{
  "n_head": 7,
  "d_mlp": 896,
  "norm": "rmsnorm",
  "rope_base": 100000.0,
  "tie_embeddings": true,
  "parallel_block": false,
  "init": "orth",
  "init_std_o": 0.006
}
Each number is 128 + 24 x the weight over its row's rms, rounded and kept within 0 to 255. Layers, rows and columns count from 0. Numbers have three digits each. The size before them is the row's rms in percent of the matrix's.

# layer 4 MLP down (transposed), 896x448, rms 0.0848, rows 798-879, columns 392-447
100:144135148103131184117111107139169112121154113079122142130138144144102091152117140162139132158143093114148109124138128124141052120145123143093141126140115087144115133135
100:144145126144099160097134134149149117126108130122103139179125137092085125123105145144119104112131142152080083154096108107095116138110187124121116126071135103131108115098
099:104157105139149135149104127129142120155136137115149072091121136105086189087109103113118138139084141093135136085112111143143107137129153139119134134118124139105149108147
106:140147142129129112114150125129138136095106139101115117137161068135168127089154192148112117108122148143163165096139113159167107103145114124173144151122137126144134140134
098:161136117113144157123156141139124090158164137090127132162134139109113110105157097121104130097121156119152132140136166107117150148142151096147139080115081147131180137138
103:175170108161108169135130111084115105130113100136166081110155092132130120087138136118146128168149177151134100107122133147181136178129133085131103154125135110101116167138
105:143095115119142125126169128152145067115142139151116157107100142165091128088145145149049121112120132091133138096148148127085092116099113131156171144178155149125077123174
105:145162116109113128127149092121125123135170124134143174152131144155135128123140154118158167105127117116139154101171167138088149136124153175128142065135154121145130105101
099:127110101086136126087143138129163069124136122110163132137126111082100168138165128080103115112098143134140099194132113168110118151165164159159122157110093099155167138088
104:134162137185105085134100130102094137129113150093122155100073073170104122147150156131098118125110116136153122107134191137144143122097128106136155122133122142148124156113
101:151104146073154131127132164130180159142104094180113122085115112123126150132113142132160131173140165103122113118139147122099125138163117122151108085099130108090153127175
100:110110126176111152139154082135175156124130111151132125141130125091110146141121103120105116114138153103122157160095109085140118104120133112120160157179146158144164090099
099:103119126092092138127123159162173128081097105113110110113154122141115156121109128145089120153130094123127098170135150092150102152086166142115145096129106147129112106094
105:128155095155153142154125126138136114131114125114108111072121083125111102132166112100106112119119119120111138158184104118148081139173116156108096135107143124174109139165
099:148139121101057141103119132094122152154084170140089135120123106137101126084137129131138084113109153086140126119094134085161112110115119071129122126128127114172110130180
101:150111118186115097133102151153134046114131114123133119111159153189087140139170093118144141150078112086181135096125159121120111134113126147126148130150158143143165146144
097:121104126099148095142135141154111121136115131110126157139145111121103142130108151098125140092123114141133158141143173143094132118151126128137116143145128150093099100124
096:092128167165132113114115116128107154182162115098146110145108112119126105111088139139144092105145163109126136118119116152064119136114124134127141097138160169097129206151
103:099186124100150087144111158151159157152116128120107121126127091129154143139131162115133148105110165126133194128101168166096175159139075084138153151107113148141161135059
100:150063143146108134119150134118101110135079082130132112157141151154163152108163113117138136152123138116177120129099162121142139143081119148177139117166119105141155169144
097:110135136172125179137158122146118138145121094110138132132092163081102100114156149100123110109155118130167127131152096136128161112106154107140142135104139094134130154107
096:136100113124090153091090110156174124132104145137170158123116126148092147130160089153133127091105127073171113066135127105147113114136128108108142161131123133123123085144
092:089109085124119134180130124102151144145111110077155150118100169173103120124125137122105159146136143125122105109101104143140163096128140114126179139139111090115109111100
098:178091105105133142140126115083137123140115129130082147148144111120134188098105115135124170119146131160104146114105161167106137143108140102107115113121121117119165101118
099:115140117092176139131106140124115116117107162147138108150111092117148101138156106121083144093140186112179124179118183131127118147085117124139108141162123111123129102132
098:143185164140140135135131095115138143118130101127123103079143115143121131118116162130133116176131111139136125143118135116129112102144150076123113082148143153111159147141
104:065121168147136120109139110127106133085114121110125121167178133080077150150105120181090124157152115143098167113119104121132070122107161136117171133113141125098134111160
101:167106170143177158151138161120142142100122077133130161114141115123142133119071140097117137144120119120121088146136152107118135099059160116122140139088138095119142140142
098:114132185132149121138153110119129177106114124110175114172095133126083112166104139121155129118101125137132131151118123169128135133095173118147130118112120114136125092146
103:114116157114142141128135155125100141182138144118147148101101082142190170157085157099152145117104175111132127105153129126082112133122145122109146056111127117139108121141
104:142152100122072139114139078162105102138115174149121140084149102107093094131089147180083159141138125105138085112152150155106091116150156124120109151108110126175147159130
105:124154109098091062149118145119156144128139112101120138104126122189155134134095168106115103167152184164157144134149124135153102121124078124160129155108161152129147093111
103:115115144120132119155139124113132112118114104095131111157130131143116139120077133127096155129127125122128128116109139132135116144112201086116091148157162135120146122103
100:151113148111103098171131134153139091107146129101156142137136152143128141129157137150114109089125107138122091112087174135087130126130124151142093142135161148145147119098
095:148184106122141091120092171137148142109151157132107117122136102105133113131103075109139150164152147126147157127108137158158148154123102143096095141151183123137160134121
105:183104115100145151088128109099125112150132142118165165127142176137177135139119121148175172089094076126090106120092115099089064112140168123079117138125122087122131104200
103:109124140154115145150144108088138133128148128114126155154157145161146129107141160111144123125126108138103106136089135126111112098094127101118133110139108122147147134139
099:104156111146124130099154111140142144104157118130155110150139140112157111109145106123104118148095150143097128150134127084115143147122127151149130120102122123131122151101
102:121091158126103105153154121098090137140111131132114151135123114108093111120159127118130128136122065109114153173148163119113124175128111116104148108134088115141127135124
103:111104102130140102085081110137117118135136090132137130129100111124129145151124128121137155073159150121112118155127159132143147107131111169089085123148074114094063106121
093:096121109169127144123128136106088115120149115169131103139127145122153138137169150160129141109156141103146144124152134135125150128138103136140121107118134146113116090114
100:104141129136104156161103150138120112120116147113159138141129101091093139172164121084147097130103136094137108169161115148118124109135086100142153139105158124133142127132
101:122139127140160147093135087108158083131139110100149121137125144148120124109115147141101181165150123096122176093154136142164115151071127092119165101151139093146137131118
100:146114100105109096132113129141122098103120117108130175119144114136119143124142166110129109108112144126181125128115111181169110113110129123149120118115131156116140142124
098:118119075120137138125128138127113128145146135149140135152093154140133154146100102182146181120115098123105112137154089144186100144142119101120111126122140145150071103073
099:133121104130143100147144132113144130132106122167036128096139157107118147115139100161160120107071105125129124132184138126171129162172120082150112106120129134118105128119
102:140164101148120182099151097136116129130145084104131126162156127091096150102135139118133127141133114144120155166140125101119113100109112121174154126138124158132098173153
102:106108141096139125088062108171138127117096128166155115140146128113089158127113118145146138119129104105122125148119165113146142127180105103144102110131108119151105132114
097:124126114115091130140121152134089128139129112152179121161124098093156170107117109137138149130112128124127114126122190125163131130106137126067099166141084140116119134128
090:126148100158155141110124125115119121094098148086085175112085122140100140118137119139091097166120136137155153110123132091143115132139105098142137114105082064154159161139
104:164125130168133127101099134116129148102116156158140148103122140159155158112110158136124070138101132090112132129163136088152088108093132131086140109193132109112143115118
104:113159136132134166152090080147099152145153154120100107124141136113126096111176127131150126133134119084131115158140130136111080107164112102125165131177149190137098124103
106:109125141164098151125141103139095141067131162115140136132108163150129096109146100151126130125113127101139137117111162120112137107122123099126135112154153150140121159153
106:117163112100136112123122118159125146135124101107125127145129114097143164119149143133092139121113097124124131152104171140172134131166099117161130164176124093131104147117
100:110104146161126095153120125140168148173146146110126128128137128137157124137153098128104167118097080161172154137124165101128169122078118103132113111127104104117121124179
097:135089094124135077118133135105161082105134136166098121144122117118199138146120126133149144132115154112117150154168103118080153094159156160163109124134153131106137152156
102:139138143144149193136101152116141153132115141154150142125157094128129133168097097153154086174122120140110157105139141107112103101133121131111157061114181103136148152122
096:109123117138157145142108195099153146156089158132097160120149155079125134116122149110126121143144130149123114107092162124128132139109116112159124124111147094095126143107
104:110132116114122141173089162114077138142136117110120126093108114108169135159097111104127121155112069140127124143151105115171136130122104125157110089114090116102120168158
101:112097132124124089108183140127143140124128108159127117126093131087126129079164079119127188078176077119156103150149108162109144210180114130136095156144132117137102157123
099:125115153174107139140134121148122149152133147143129159149131139120155133147117148152115146130149142099130130143151090130164136124139125159114132106160126137150129107112
098:106102123151101134120118125126159114134099144168169147102128104157166087133110149127109145131149120137141092113145102161146139113126121170131142135115081132133149117126
103:119103181119127165127123142144109099139107131116139146138119116100135114141096125156136153147146152149168089128144162171104135179110093108113142094154160110087117094163
103:133117099122173137163102122115155162156178076083113135108110139118113108157162083081120131082139123127136128112118102179168134137133135155129157126111116110100137106142
098:131134114124099114106102135129155128159134159139128127109123144079132127148123095135182158141137107096105110134108118109131122154100146083121118124127137105142138122142
095:122092140131121144115128173124108136165137104150139096131099150138135133113166146151125134110155116142130160135122122149145150108124115131131141104126144124109162119134
096:098135170097112134130137140128141142176101123073120151115120119156118129124133095115165110160097162076152131138115098137148135114123124103160154126099117135140095113146
097:164141171119117123188097119143118123086108111156091140151123153080096117131161121152175132140167138161157150129141114124085165145140108135107141106119066122184114178126
096:130142119115104103146140136102111105125110118114152157143121149137104088118152111086136149156120132165113128163139168081111143158115114152139119124121141149154139103151
098:143117131140124132136138160131152134078131097135148159107137158122137137120124119167102093071105115124141146123147168127154133194124088117116133159126125140105142120145
098:092144140118130151060101135109151106122140157122149090117123137073121146090102128129107173113137140114132108108162167173084142141125119161135141178103077111178134136107
100:094103118110126078129114127112155107114119104139120100149169107142151161103176141140130098111133108099137134120156146104124114102151130143165057089126095116103146151117
097:128119083151093116093057186075128132135122127104145118146113096135143121125108109130137145136176150088140173169146160138128135137149108110146137116108162131161162107149
100:152140110106131133134150141115119083147122142131156100096117116134102123117136121142139087146074173107085110131164148113127114124152114092113135144137089073113126120129
100:076117168121128131101136139114185143097142162126118184104133130102145128149108068145137058175136149109105122176118078081172120122129129171087118136142120089143116123160
105:117145127159145110079112175097120163140133132114115153137122100174100111149116074147143148109103132117121140195112134131096089079168140131121089084149130131158139106115
103:164132133092150148142124163134127120100088093139127101178160081077082100108132138138110130154106119175142134138152157122107125147111152115137114108132100158122152139135
105:071103113111126104141144123098138152130140118160138119123144127156127169137090151172159147107179112132151128125126101134124115166107129146102120108155095132141147100165
104:129151146072095105114089162118110133133173143152108124185147089161158128144127124088089126116132118140145126080133103137117104131152135139080100160112126154107163099118
098:103142119123134131151117172124210124136072094146105127084130134114119167136167123125092123189096148112160110137143134145151139145136163152086134085132098137138133124149
099:152104110121129109182123144137147111126100122155102175104077143131145133117122168138121141089098151092129116183141121133138124147154152098119119145113122119134159094146
100:106103129137132090097122161128091133128112104074134147165125168148135182135137095153115162148138124133104104146150167132181154123134133119105141141143163138094139171122
# layer 4 MLP gate, 896x448, rms 0.0803, rows 799-879, columns 392-447
099:104148122130132149129114134106138079128103111099171143111111139152117112120118162121160098090152119152130138106126111127093132121129076143140120132110155106135125163150
103:110104151145125123111094168118159125147134162113166145152124137115148071159158179134096122139156094139164110139123068084148164135150102136147125150133106159176147100162
102:128117161109155100114144098106166139130099124197122125093138107132133101149111153105129179110158137134116131128131124144161113116140110154142114100092105146144152187128
098:110103137119168156172131138146136133145133105121126147073142143150111139121133113127148112107111124143116065128146151108098144168114158173095093092152152119128120179098
097:091159188122111188112113124123090169115143168141148138090108175131135130115129085128093111108142162148113127117128107132120133124095134118143130145143118154130091138123
102:133116103155112092126144109146127148143143124147156112151120143107143101122110084091126135076125141111127114102126150102143158163114087136114086159085154098125134122148
097:126099142161133121086148105099106167111126144151179121146136156143142080120117177139190067131122132159110163135124086089112122121128114077116094086077157117118137119130
102:094150125159159143126098152126108109120143136108105159173121170165102124132103118118110123152139101150128133125135168098119129104130128125101112162161135129095148131092
100:089168130133082152124139123137105181126194168145138127148203101131129142166127112133153137123146078138119108118128117133125109122149099130140129139120117154142109115123
100:104091119138127087108124117111107120124169115131163128135123148102084140111118129134105123153168138103166110109147162106150143102117114088124119135128104140138148161105
102:141141152122119105130118162128111160163115132113124114146144131178120077096127106182093167122133158152101097114113118168136095079111155114162100127120083137129161124144
098:112107143109134117149125129130105129128119121179153128073129121119144145123165124147122113106150170158136148081084126097115147142092156132148121129125125107144144097134
101:106130178131122155145113110109078095142142131109101104104125124131116160116143097156128163181110103113102151184113092097087120129109130137138121128117117166100163156103
101:106151109124104097128161143143120101134161106095139136107118139097133123143156135161104127137132152141128114128087159145075103114150106161122130140135150156150089165153
100:152104127151104105064159101107144114098115125092152122135111150128139101106103116098112157172090162143153118108145076141162103168140087154131131155106116122057110071151
101:127123068111128124117124182133116150146159147095149119128140114153125067070115138132161099145119072122100129134116114158073088160126104090124159102130128117117108111143
096:125106149145171077122141125135112127146098118124131093122109121111115145076108155139135122151132189143117158168108096114124132135094118116117134122141128164162104145129
099:100138159144123134109106117112122107132103140160135135116120166127125115167084129129103165170158148110146112135110143105133130127164170155137147118091089116122135129125
098:183069128130139122105146091120115116134152100085095137111174101127163145125117146123125123139161110151127140155143155147108117142120119167110139082106172167124148130132
099:173162134078149120138102084105122145099109149123164135143105125098160138150125101141135111121188152130103126131107118098141141095122196121128126098115137138123135106143
099:126119103138108158098131116135148109125111123096131124143123146140101151148144097091165115132121134113122102145183150144153140138128116088125133132109142146131094094122
097:105131128138101134097120148099118116136183108138125126125136089118138138145133149152139101170120113091119124135132146123097150154110114156133072125104108139207145154123
104:141126083124123156147116143055157077122132143096111176121094104140113135079154159115071140121125104145137107080114110156157142153126093110127147130153100147123151151103
094:160136140173115169097103077137115162117160167109104141101123128158121095129131156089162122107117083141094109119132155111171148150145113075088125140116138161074092095103
103:130104118139092109118158109143102106115124122106180141128157164102156123112165125118145143053125144094163116120104118131126164094129106118125152136128147092158133112137
104:099140133108095116140140142117169144116172131114160135088161143200096155155139166115114138092130140109146153142169146099165124128186139140177118137143143158137116133106
094:165120166087115128120130071087115150132102153165170141143133115163134125143103126128117137103114118098134119175123127164126099097110150126110100107142102173123117134128
095:132182148086114127137083130122177119171093153094141137183071154129124121108140128136119119131137126143166139123105175122109101089129154126121117127142140124120109152141
100:153102151134105107145108082140099116100168119136150098154110110117129099123083080086156131085107117136122127173166104108135141089159152144127128138145121110128133104150
110:152150124100162062173107091114099161111119093108099132109108150142116112104168136128144165109165122142151129119123140120103155095123155144101152150142095119137113168102
105:133086100135112162086091127123105111136110127094112120157132115144167090143088104123111136110176129144109124118116141114098146087162123159118134126163125091115134103163
094:100131131141126111125142106158090086094142127117108118127129121119104117094146097081139129135147129129166125101095144109102108126157132146142136131124125137098135185131
102:115132141150158124139143142122103120146150156087142148157123157094183126077086100150116137122206189105163166152153119151162127101099132114157095159140145112135136112146
102:112155096150140095151125124116155156131152139125111110123085097103109151123107143139156106092137121116113137139147127138119186144125117114146071132123134215143145140156
104:137133149106141184130117144123143089070157137120134134100107089154138096132091140088133130120151143152154108114089118144151100102129120150147128143098106107129128129149
105:153106146117122144096143106107136099115126130104142147155139109112116099105125160090137120103138124145141128117131108113148140147136083092079103163158099124133128139197
100:137145163137108141099097173126118119113143129100113143114126122150100091099136172139125087104074109138128102100075176126118176115097110127110148168141145143137145147150
099:142135117130132125120130166130073095147104146108158134115169142097123144089092109119108147100133128102068087160083128167144137142153130134138107101093094111105125064142
104:156148104137112126180107145108135144141085138127080114111145117102134176075147106154112137114130105096110111117140144158108140126106119118154102117120101107138097132162
142:076116150161112136109139150089095095109151111146116117129142128098150125139152137106141145112136131104112188097126125125123122122148144099166135112145114100107140120136
101:129116118144107150098160149105140137120091148075168151106127136167060098133125119131096112141113159125087127115128138155111118068123097177124124155142156127150098131104
096:101145149150162142100129124090131151118125116127123123102149140162102118117142150168131162168095144107141140116116110115138143138146119148129136148109072089111112131129
101:153075149142147117163127149104124151118167132086136121127186094122135139123124136109144174140109127116179117118109108109129084169155155138147110170107165156082129135094
099:138099132105146165155175085130113141126103109142145149120126099098122126127105112101126153096132123124092189121121126148132137089126160109156083187170137143111173131126
102:149172151179099103140069142112101158143113097104115153141108130137118157126104134081127135181141119150113095140143133127113106074115130108128158146148117167140142135156
101:165113114086128125099160150139111148108123143126103103142112115117159100148149102125115123104136110142128097155134130118064128114159135140129121127137119154120090171131
104:112116136138121099134072139126104130144095127138126106188187155127123158122076153135138108145136102139104131158108150103157129137137127136149160123113126134119098141160
094:098129121124104114135146116131166132148111072111158151150126156147106119097109149145152128104071127119104200129162140162142103159110127092151165135121140134106081092086
084:109160075149161161102157156160112112144155169114099121158125137105181142147098118142101138123145150118130137092120123147085144132149126108110178130123103085102154113118
102:099141110157163115132160115137151117134155138147117182143132126120130114144111158128151143167134119096132141128115138112134104154151135102106138149069121121154120172165
101:138072114150120129126153083114104141152151133087160143137142120158110120160132124133116109086121108144107134139100138122106108127148139136100141127104089159131077110093
106:133144102134133114085157113133147112154163132123148148137170115129138115143126161139143129142152136154132146097144089147132109101114118162101128113088136154130121122154
106:120133151164144147145144126117146150176130108132118145117094126104145179099121130124133116130112120135092100104114112154122122107112133114136081173166134119149090116151
100:117107137097130116155110117117124124101109083162150103097164112135135097104117133093137115100126087147110118119150122118141135147157143123123129143126157148139151078090
102:123105110166124147134174146102151117097153153116129135085165114117127155100170097106147123083121116106115107164153102101123152160087129136160129137134139131123147140159
099:118107160122123108137124105082155128163168151096145131142125164147117119131143113167107130125107112140141140130106140135133100157145160123160108102136125120096104134113
092:108111135095152166124112153130127120138115101153104136154105152142105091114106166148109090099181144141049146130121162151138136132116094084122122148154090121157137123120
105:128156116118105151137124114124131100137121086117139120160155129139135131119121086160108138148154138174111097119170125115069117153185176133109158147147152145141094146092
097:133126104101129139115147109103108163153131154147106116100151130132120113129108105146142152097124118133134123120128099128107131127134101147140173180131131159114146173140
103:149097131112117094143113113127109123129166123090124091146194132095113133103165101129093191145142099142133086134131114096147085103150138110093133124130143095106128141124
104:138143185120133154113123103165151157147135124100140156162115137154128128083107117130110145143110182103171167169101124121141149132153105164170133161154151099127148116140
100:142106169094074124092162096179125107119100097133163158112161124149125103120143116115133140158146124134130089130137107142084053121126169106099095087127123126130148162135
102:158135137122102089150175126132121136169131111108132094179130127126089158121130147119117125093100123121096083133081110120138151093129114154153085138097127108115117162094
102:156122153130064085098141125097112143132146122166137108127123109172132136108111118125119131111107187117118103136109136111149185132100132105107096115132124124108126160173
096:115098123128154147106124107133109157139111111132148123116137172117137141121181175094125149120105126157159113127089135138101117151151150104090098093135146102129124104112
098:189137124115144144114149129104105141133105130163126134148138111144129160089092117117097104111162130138071112090089116131149115126149127135137199174093091085125105119147
094:105151068108101140139147107120127141114127129122158108102099168125172116113135149161179109142163137093100175092126152110142145098137130091127118141159138113135123126113
090:120094108134128108141125143146094152093139092118138169130112147158093168114085151112151101117169095147134119090141157111110131154138131131123110109078102161132160139123
097:115159110079109076131170146118122124142116137128154119153148128108087118109137132125105120133121111166141083105175129132189130097105089159139158154155112131169099107090
099:144134163106130124151114117144166140172128138102110135114103171128108125127178114146173140135104134122092120140093118139147130119136175087103147159103098150051142066090
100:084138110134102145118113136113118110088107147135116178156123134123081136108095158151147162130140122093113177132100126159083107120132154126114121137141099156122172156135
094:144123084104150142120126125112121125090135095148105115116091124107103166097165155138134132136100165158139150135164137081115116120080142088124129113142128185096104147153
101:131169156150137117165140098153132169146179132102138128151159112124108143060062148097126124126142130138062127091128093159158109149143099102135102117162112093167178132134
101:124119112126129128184109131135096129136117111103177110142129163111093154136127181101151105147165063090136104173126157127116133155168115080150144117113152146116092118123
099:160109163142143170127165142120108175137133125130171074142133110147098140132113133147132112102127092135114180092090150128111145062127077108111130144108132099126130163125
098:103142183157167141171156112103119133158128067146122145157144128117110098130135122149187121113077126104131124129110146170130172109137116123157126131138099087106105104171
101:182119133165161100127138169103118141124131156131115114116120119113113121110111144141060092132172101152106153083135172133123121105136073150135159151119120141146123120202
104:145125105120115132133145097115081125093115151103145108136081172088112129127129127192091156135059106178138170133071161096146145099151098143152137097074110184140107157119
101:162095100127108111148158129134132120114105100077118204140126139137087100056146103122147095161112064114121142074108115156106117133107134121097124115097137142116178104159
099:127134143121125143156088119146142086140140132128104120110148134150130074140142122101145131140124138191112139115086140128152116152152162163097154168132166136103144144144
102:112106116121121116120141121077143112106151087125138147116143091139098095134136124099135170092100102149111118129108145120113125136167145107141085137113126082114168142151
# layer 4 MLP up, 896x448, rms 0.086, rows 799-879, columns 392-447
103:135116147160141147122172177167118168110131140134148133163146161134140090101132122148119158105129148095104088135114081200142141168101197147111139111156105130120161133143
101:122160130113108086117107106125185106156170099134127124095113105109078119177120136138113204126085127135108107120133119106149133143132119124139133091157159126121148175085
097:157137130147113155134176130149138145146166126139131087125092126154141122095159139173140122096113084134114158134125102146141103124114126112082085131118114136133106159170
103:059097105145105134140077125084125132134126118075120108131103082137169127137139155134125137131097123102138138144130118144142131121139100129141106144133133120114137110134
104:123114115112166163120115124124083126153115198118168153120105156162130103172089119164159100147104154104156153131104100106132115083134127135082138134131147106117136144149
104:108140137098147082115119101115107150136116112119121103154115105105104121164132125118121152103126117126117136120079085126140150143131127100132104112109109164173159140159
104:167127095160099100101121133128119139104162127071098158142121153117149165141149146152136148118116124132145105105131110113144136112137134135099169118128113146153153098132
098:077109127103113132119133139131119087161101115129130105103103109182104121181136132123146157110129138132172138099095151115160144138157091157107151136127126119099104162170
098:102091088108125151137154106142108133123160115147137109089162100139122123109175136134088145119134144170133103121147163120146072136139119150127133166113149112129091129107
101:119091132130095114120115135119105098156108141117128137117125097111160126080144115149119102097120115144100129157144156086099125076121088149142125121155158108108126113135
093:109137152117112083151087170121111100117126117106144123119118119139165116110102114160130134139130141155116154137096114115139113128110125178143140127120129123188093161142
098:128108140120174106121185143135166122181185123116140143112159145088122152092152128128138096126118122090103101123140096090097134167141132143124148132100120121115086130147
109:090104111137120110111115126128123160117175158127091103121100121125098121154172149171144114130128135107122135082142106121114144129127170136157129141083085108111125149089
102:133146099154099131126119132136124160114116118103121170179132156130141115113128118086136131160132112150152112126125147120149084096141131129113137140141134141150099161093
104:157090134138136151122135081099146148117156145128139155110102119122142118135099145130128128138120137179130082072113181151158178119099133149146134063122125122125091096150
094:132113127115149080135157144138147126103169162135133113124167107154143117113124152121132115141108097124168071161120140160133130126094107120107130099162126140127144103179
094:137112087089119170147160116145121114145118151132121132129115144094163172169112112132106155150123133106155154168111098155141108139152127132104111124126113104110156078143
104:111156133173106093144117122121156094142155132083097150150111167121131091092141112054117166144121141104113141110114132135089092150124151123130141140138127124181142094154
097:111141088151163151113125088134117162148118180126132129199144080117085178112096137102161141159154105123100122133156135102116142144129142091126112119154146109135123089087
097:131140173127152151077134151103134125110103124082141123109110085169156136120130126111144127114121144175088096092138133114108136144082149163081116111109132146098115163133
099:086141144158123097156096116129143129147142114147099117144150109089140102118100123169152170104123125165142111120136115096102130128151118174144196113103157112094140104114
096:125168154128156100178131124133129146114118111151178154124114151112122127125084151120095117113106160121102115168120134159148174128147136116053129124110143111131104120079
103:152164147182126138113182114141119143131105112130117109164113139105096118122087123129092085118169137136116100107139098148143119126127137166125140160132156139114108152168
100:102148111158166107132117133131155145119128140080090109084096134113106150143113175164141131138104157127117131084140100126147150096152138124094119128081161085115167149133
096:120078170136123146139129119102131123121130142150130139149173124133126147150132112138140139099119156075121120081149126109143109069115125102130087173095150158109101122103
097:131137090135145145084114130132093141148153070128159120140112156112104132122119190123138130104075135103081142143188114082117134128118110119107119129165148194182103097123
103:151164132099104145089129113162117133122115127181118082111112121134128135113176073131119115133136148116138120158145103101130110144162177111121112082121079087137121130166
094:121149141079148111152137125081133146188091111154111078098173110156146139089139117119144126113093128118122115118120114162171056105150123122140110114115097096147157119104
103:125116150107186132137136132117136129102154140157161146099144165112096117136168117089126113084104099122132119157157105136142071127108165126103121105122083165128113110134
100:086114119089150113110134156083108144134128136109117158153135121093117142136159128158160134120099127095091169133128130103161126144137142094141124144131127106111108066134
107:111098129099157093126145125152098128132110120101133108112158131106101139135106150146114131119165133157138097132122157108119126122070119148160174133128085131147089139137
100:096111102120129121133112113099126088104154138084137164124141130139115169137112143177135182147108100110136181104110044114152166110134139113152155123108139119128123137152
098:098127078125192151137114160118123132096154179137077126160123104133098143125082148108128129141142100137082131077138102128150125140170126110087164149128176146114181153110
098:114089132138137154120165114134122125128104117089128117106108153180143161133170162112087114100137069134119076104175189127108109122109148095185119157118080123146136125127
109:116168080143124088128152138180164139117089135113119145100109147123113147114130157128162137088116134085149148145082164138112163113130119172182153177125139093165156125123
107:125128080101090093095123083114125140133146169106115089148119130131152171107132089116146119141150133168186164151102116117080123135138080105127104136173072139117167148131
103:140063169149126121133106141117115103130110137134142155142137153141092130165091144128110128115108131152130140132107127106158119130152121136137103083140095143141118137119
102:094116165075109117107132091130147092132128139147119156174089114148168145122119136129106114163060133143124104101136136116113098102122138147138161132121094117149093121137
108:109144095099159104136141128132093127146158162069101101108124121124160134120131107123123114089113089141154140112099140140119104168146118153122113149112162118139144137173
157:080103128161136170121142124069094102128158094117122106100142145118125138125150126098133143120118113102097144082146160124120134128155100105174139116124138113137143133117
094:122121143143110065144074123105111163129108118164125143165121162156103170131114131150129110078106105131127086135098134134172122134137146105105155102150099170124136114149
101:155144146132112103096116161096123126095137142150117114141186164096138146113134116159103092047102144087145124154118092137087137143117146135130142105127162097178128098099
097:143146113140115160110144128118123154121131140135121113102145091112169129104115202111106138070142113130098124095102118163152116130123096124151137109126134150124128099146
095:105135157083135115121123179152134157107135101120162135129122107121149127129147105151070090165149120137170130125128141124162147131153091110180144108142141114139158142100
098:114119135111076123156148161128128101114143086109184142116118154127090151169128162166164073101116160113130144147112150095143145128138143153089154165069124109169112165128
104:146135134111121093114144074153152124159130125165140099143121080111165131114142100143139125147145130161110099155126091129090126132120119121136109138147069168129132134140
099:158120185128155075145178121173185117119134123137086149129104117172124133142143164104110159082151122105084178124130108126161143129137110115167121167090111121111127135158
095:126134147129161122146162144112103130139097103118104146097124164155103110132140155146139118124150131117103175132134134156133095132119175139147097098127166185096132105096
097:105131117139123141136124127133136149169154119116165125133168074115173138115122101137111154143126091117111113108099087161130105123085165141116200146158162142164125143101
105:135144102093144104096117173117132099105155175185145146145085114128150143163090135131136141122092130078130167158133152118135087137164120128160122120110126121121131197102
110:113099132133091122130136109114144158120103141130123130129144160107149141148117121148141144165137124159122102136129109150100138138146194137131105111093170133144164137088
101:128111154128191138111136111142134164145103095134140132123161122177144158159147115093112149121140125152076115153135126143132085154127108173138156103157088134104129108164
101:129161115133090090101174150109130094208113137130147125104132089127143098156115152138107160126119156106134160167143126109124150079107134130142119151105125121107129137132
097:128137152075114121123089145126153115115183142105121126095138134093100115126103094147145127080131163157085106117107131128152095126154065126109122145117157138167080093095
095:108139153146111172116144138132094150133133129169097091152113118137142128154147122158135161140147123185116109135101099149152128127107108116110127107095123147095149141097
098:103157178105150093107127116134137133184109123078114111133145166145123138142107157148134112065149120130118103113136124135140128158120102108192104133107093132163132140121
097:137136132114119116085105126147113127104135110119122158158131119107112068140147115153151132131129179091144160168126118132115160157132137182065136094144125095118106102127
098:118124172153126119118155136160136112138129140142122141157136155157134136106139127103148125141158123090104174136111127169170110108140169102114141144110102135160131123154
105:126112096124125132076122093153138169095118143115105136118141150109149122117136150160145148128144119133136090152135087122104110186116169084126079127168170107101154125095
091:150116115109116106133137151090144090108145129120108138126144104130073143101122074127130153130080152101097106101137146137089111121151111122134092136099142143123148122123
098:113137107130156112149130178131111090118124108102102157136145163156120098094153103110165093115062134116102098124153145095136109171086163093114135097119139159116104101138
103:138095105164107144114131136088111131144155120160148129111138123122070163120109127085140135131138154147133184140166120127105104136113108156147143177111099103091115124150
101:150122125138151160113133100110114157133109126180149098107143160112120110113141107130136121129081095139136148102138129117123097149155087152159076119184077124131096125112
102:092121123137138092170089120150135154110122124106128103042100164147104162122128170113123146107127133108092185132128140128159115141115135136102119155143132137140129135125
094:130140099097065098105144166124143133159161180095110149142143163100141098147112159120174120117146125092155106065157163154108165161135123114126154142114137102162109125110
096:101120152086068103151111136107164135148106134171139110113107111133138151106133162118150119103131137153116128119099133165105118123115125144132147101043132135095105114128
096:116140121109110131101111094080126115150109140109135091135100113159153095144069100093115130102132116151171109117114085110133101186101169097143142129153151128108136143139
101:088107185132146128122121121164151108148120112135097121121104134117166128131161116120151119102134100090172144159156128162120115148122156142117123128111092112129154103155
100:131136135142157140120086140157149122126151128135172112093120139119126112142091149164100135141176129159163147134117152118122121104120118144163185183103141103142139102135
092:164116177118110158149126154101113139151109140113114122134112144174104083098143131153130108142119125116098137147091133153155115140113133116139118130105150145082128077137
093:105094158135112134103169128166127153149128112105127146129120184143133136105092151068143103081144160111127109111095108132115122137127136103127134091119078105128106143123
090:153065163145145136181111151125133111125129102135112140149120120105145136140129120152191122107121114137161147155115162113061127125084134126129128136178153124137099165117
098:161147137166089101121114141126150143146155099101164142133205142148112162146131153130106120121181125163082117128162120144118089140131114144155121115158124140160149146098
101:097153112159125140106118119109137087152118136150091133128113135156175136164168162108124149148097118175118141141093140142095101151106161124140145181105073155137105104133
099:112124097102125151075110129117109107110112099113153149181129122146144120160154116090139137122178119134103087114159140111144124168121142128136107153151117137122141160173
099:165135125169185105196151094113147144106142140145117151133175098117112121144066149140114113113114115124110157144124116133148115174112126119174120160139140104149121067162
108:137082151102102134136172103135159186174153096120126163122115144099114111173182205127101131080113131114130123156146114104129153108105173166124085159133130124098133142184
100:134131129111145133159125132149127126130160122162157129111115165154132096115109133075146141121153126147083149170114145109126112144160108109127167155141100124139091139118
104:124115105143127128110093137111125139153178145134146109165100145130145138134064124110160191113114131148145129128122151121105096127145115172144110151120136091131109138123
102:154153127143133125134110167127071145122143093151135105123127133147108165112096132098150109126134108180098106130094083143135102111118153196168129113082156154114121118150
099:141121150121130122135092157139110124111141129136095187165145121116109149119140128113115148144155104106106137140076081182078072121171090143137129102143119095150125104169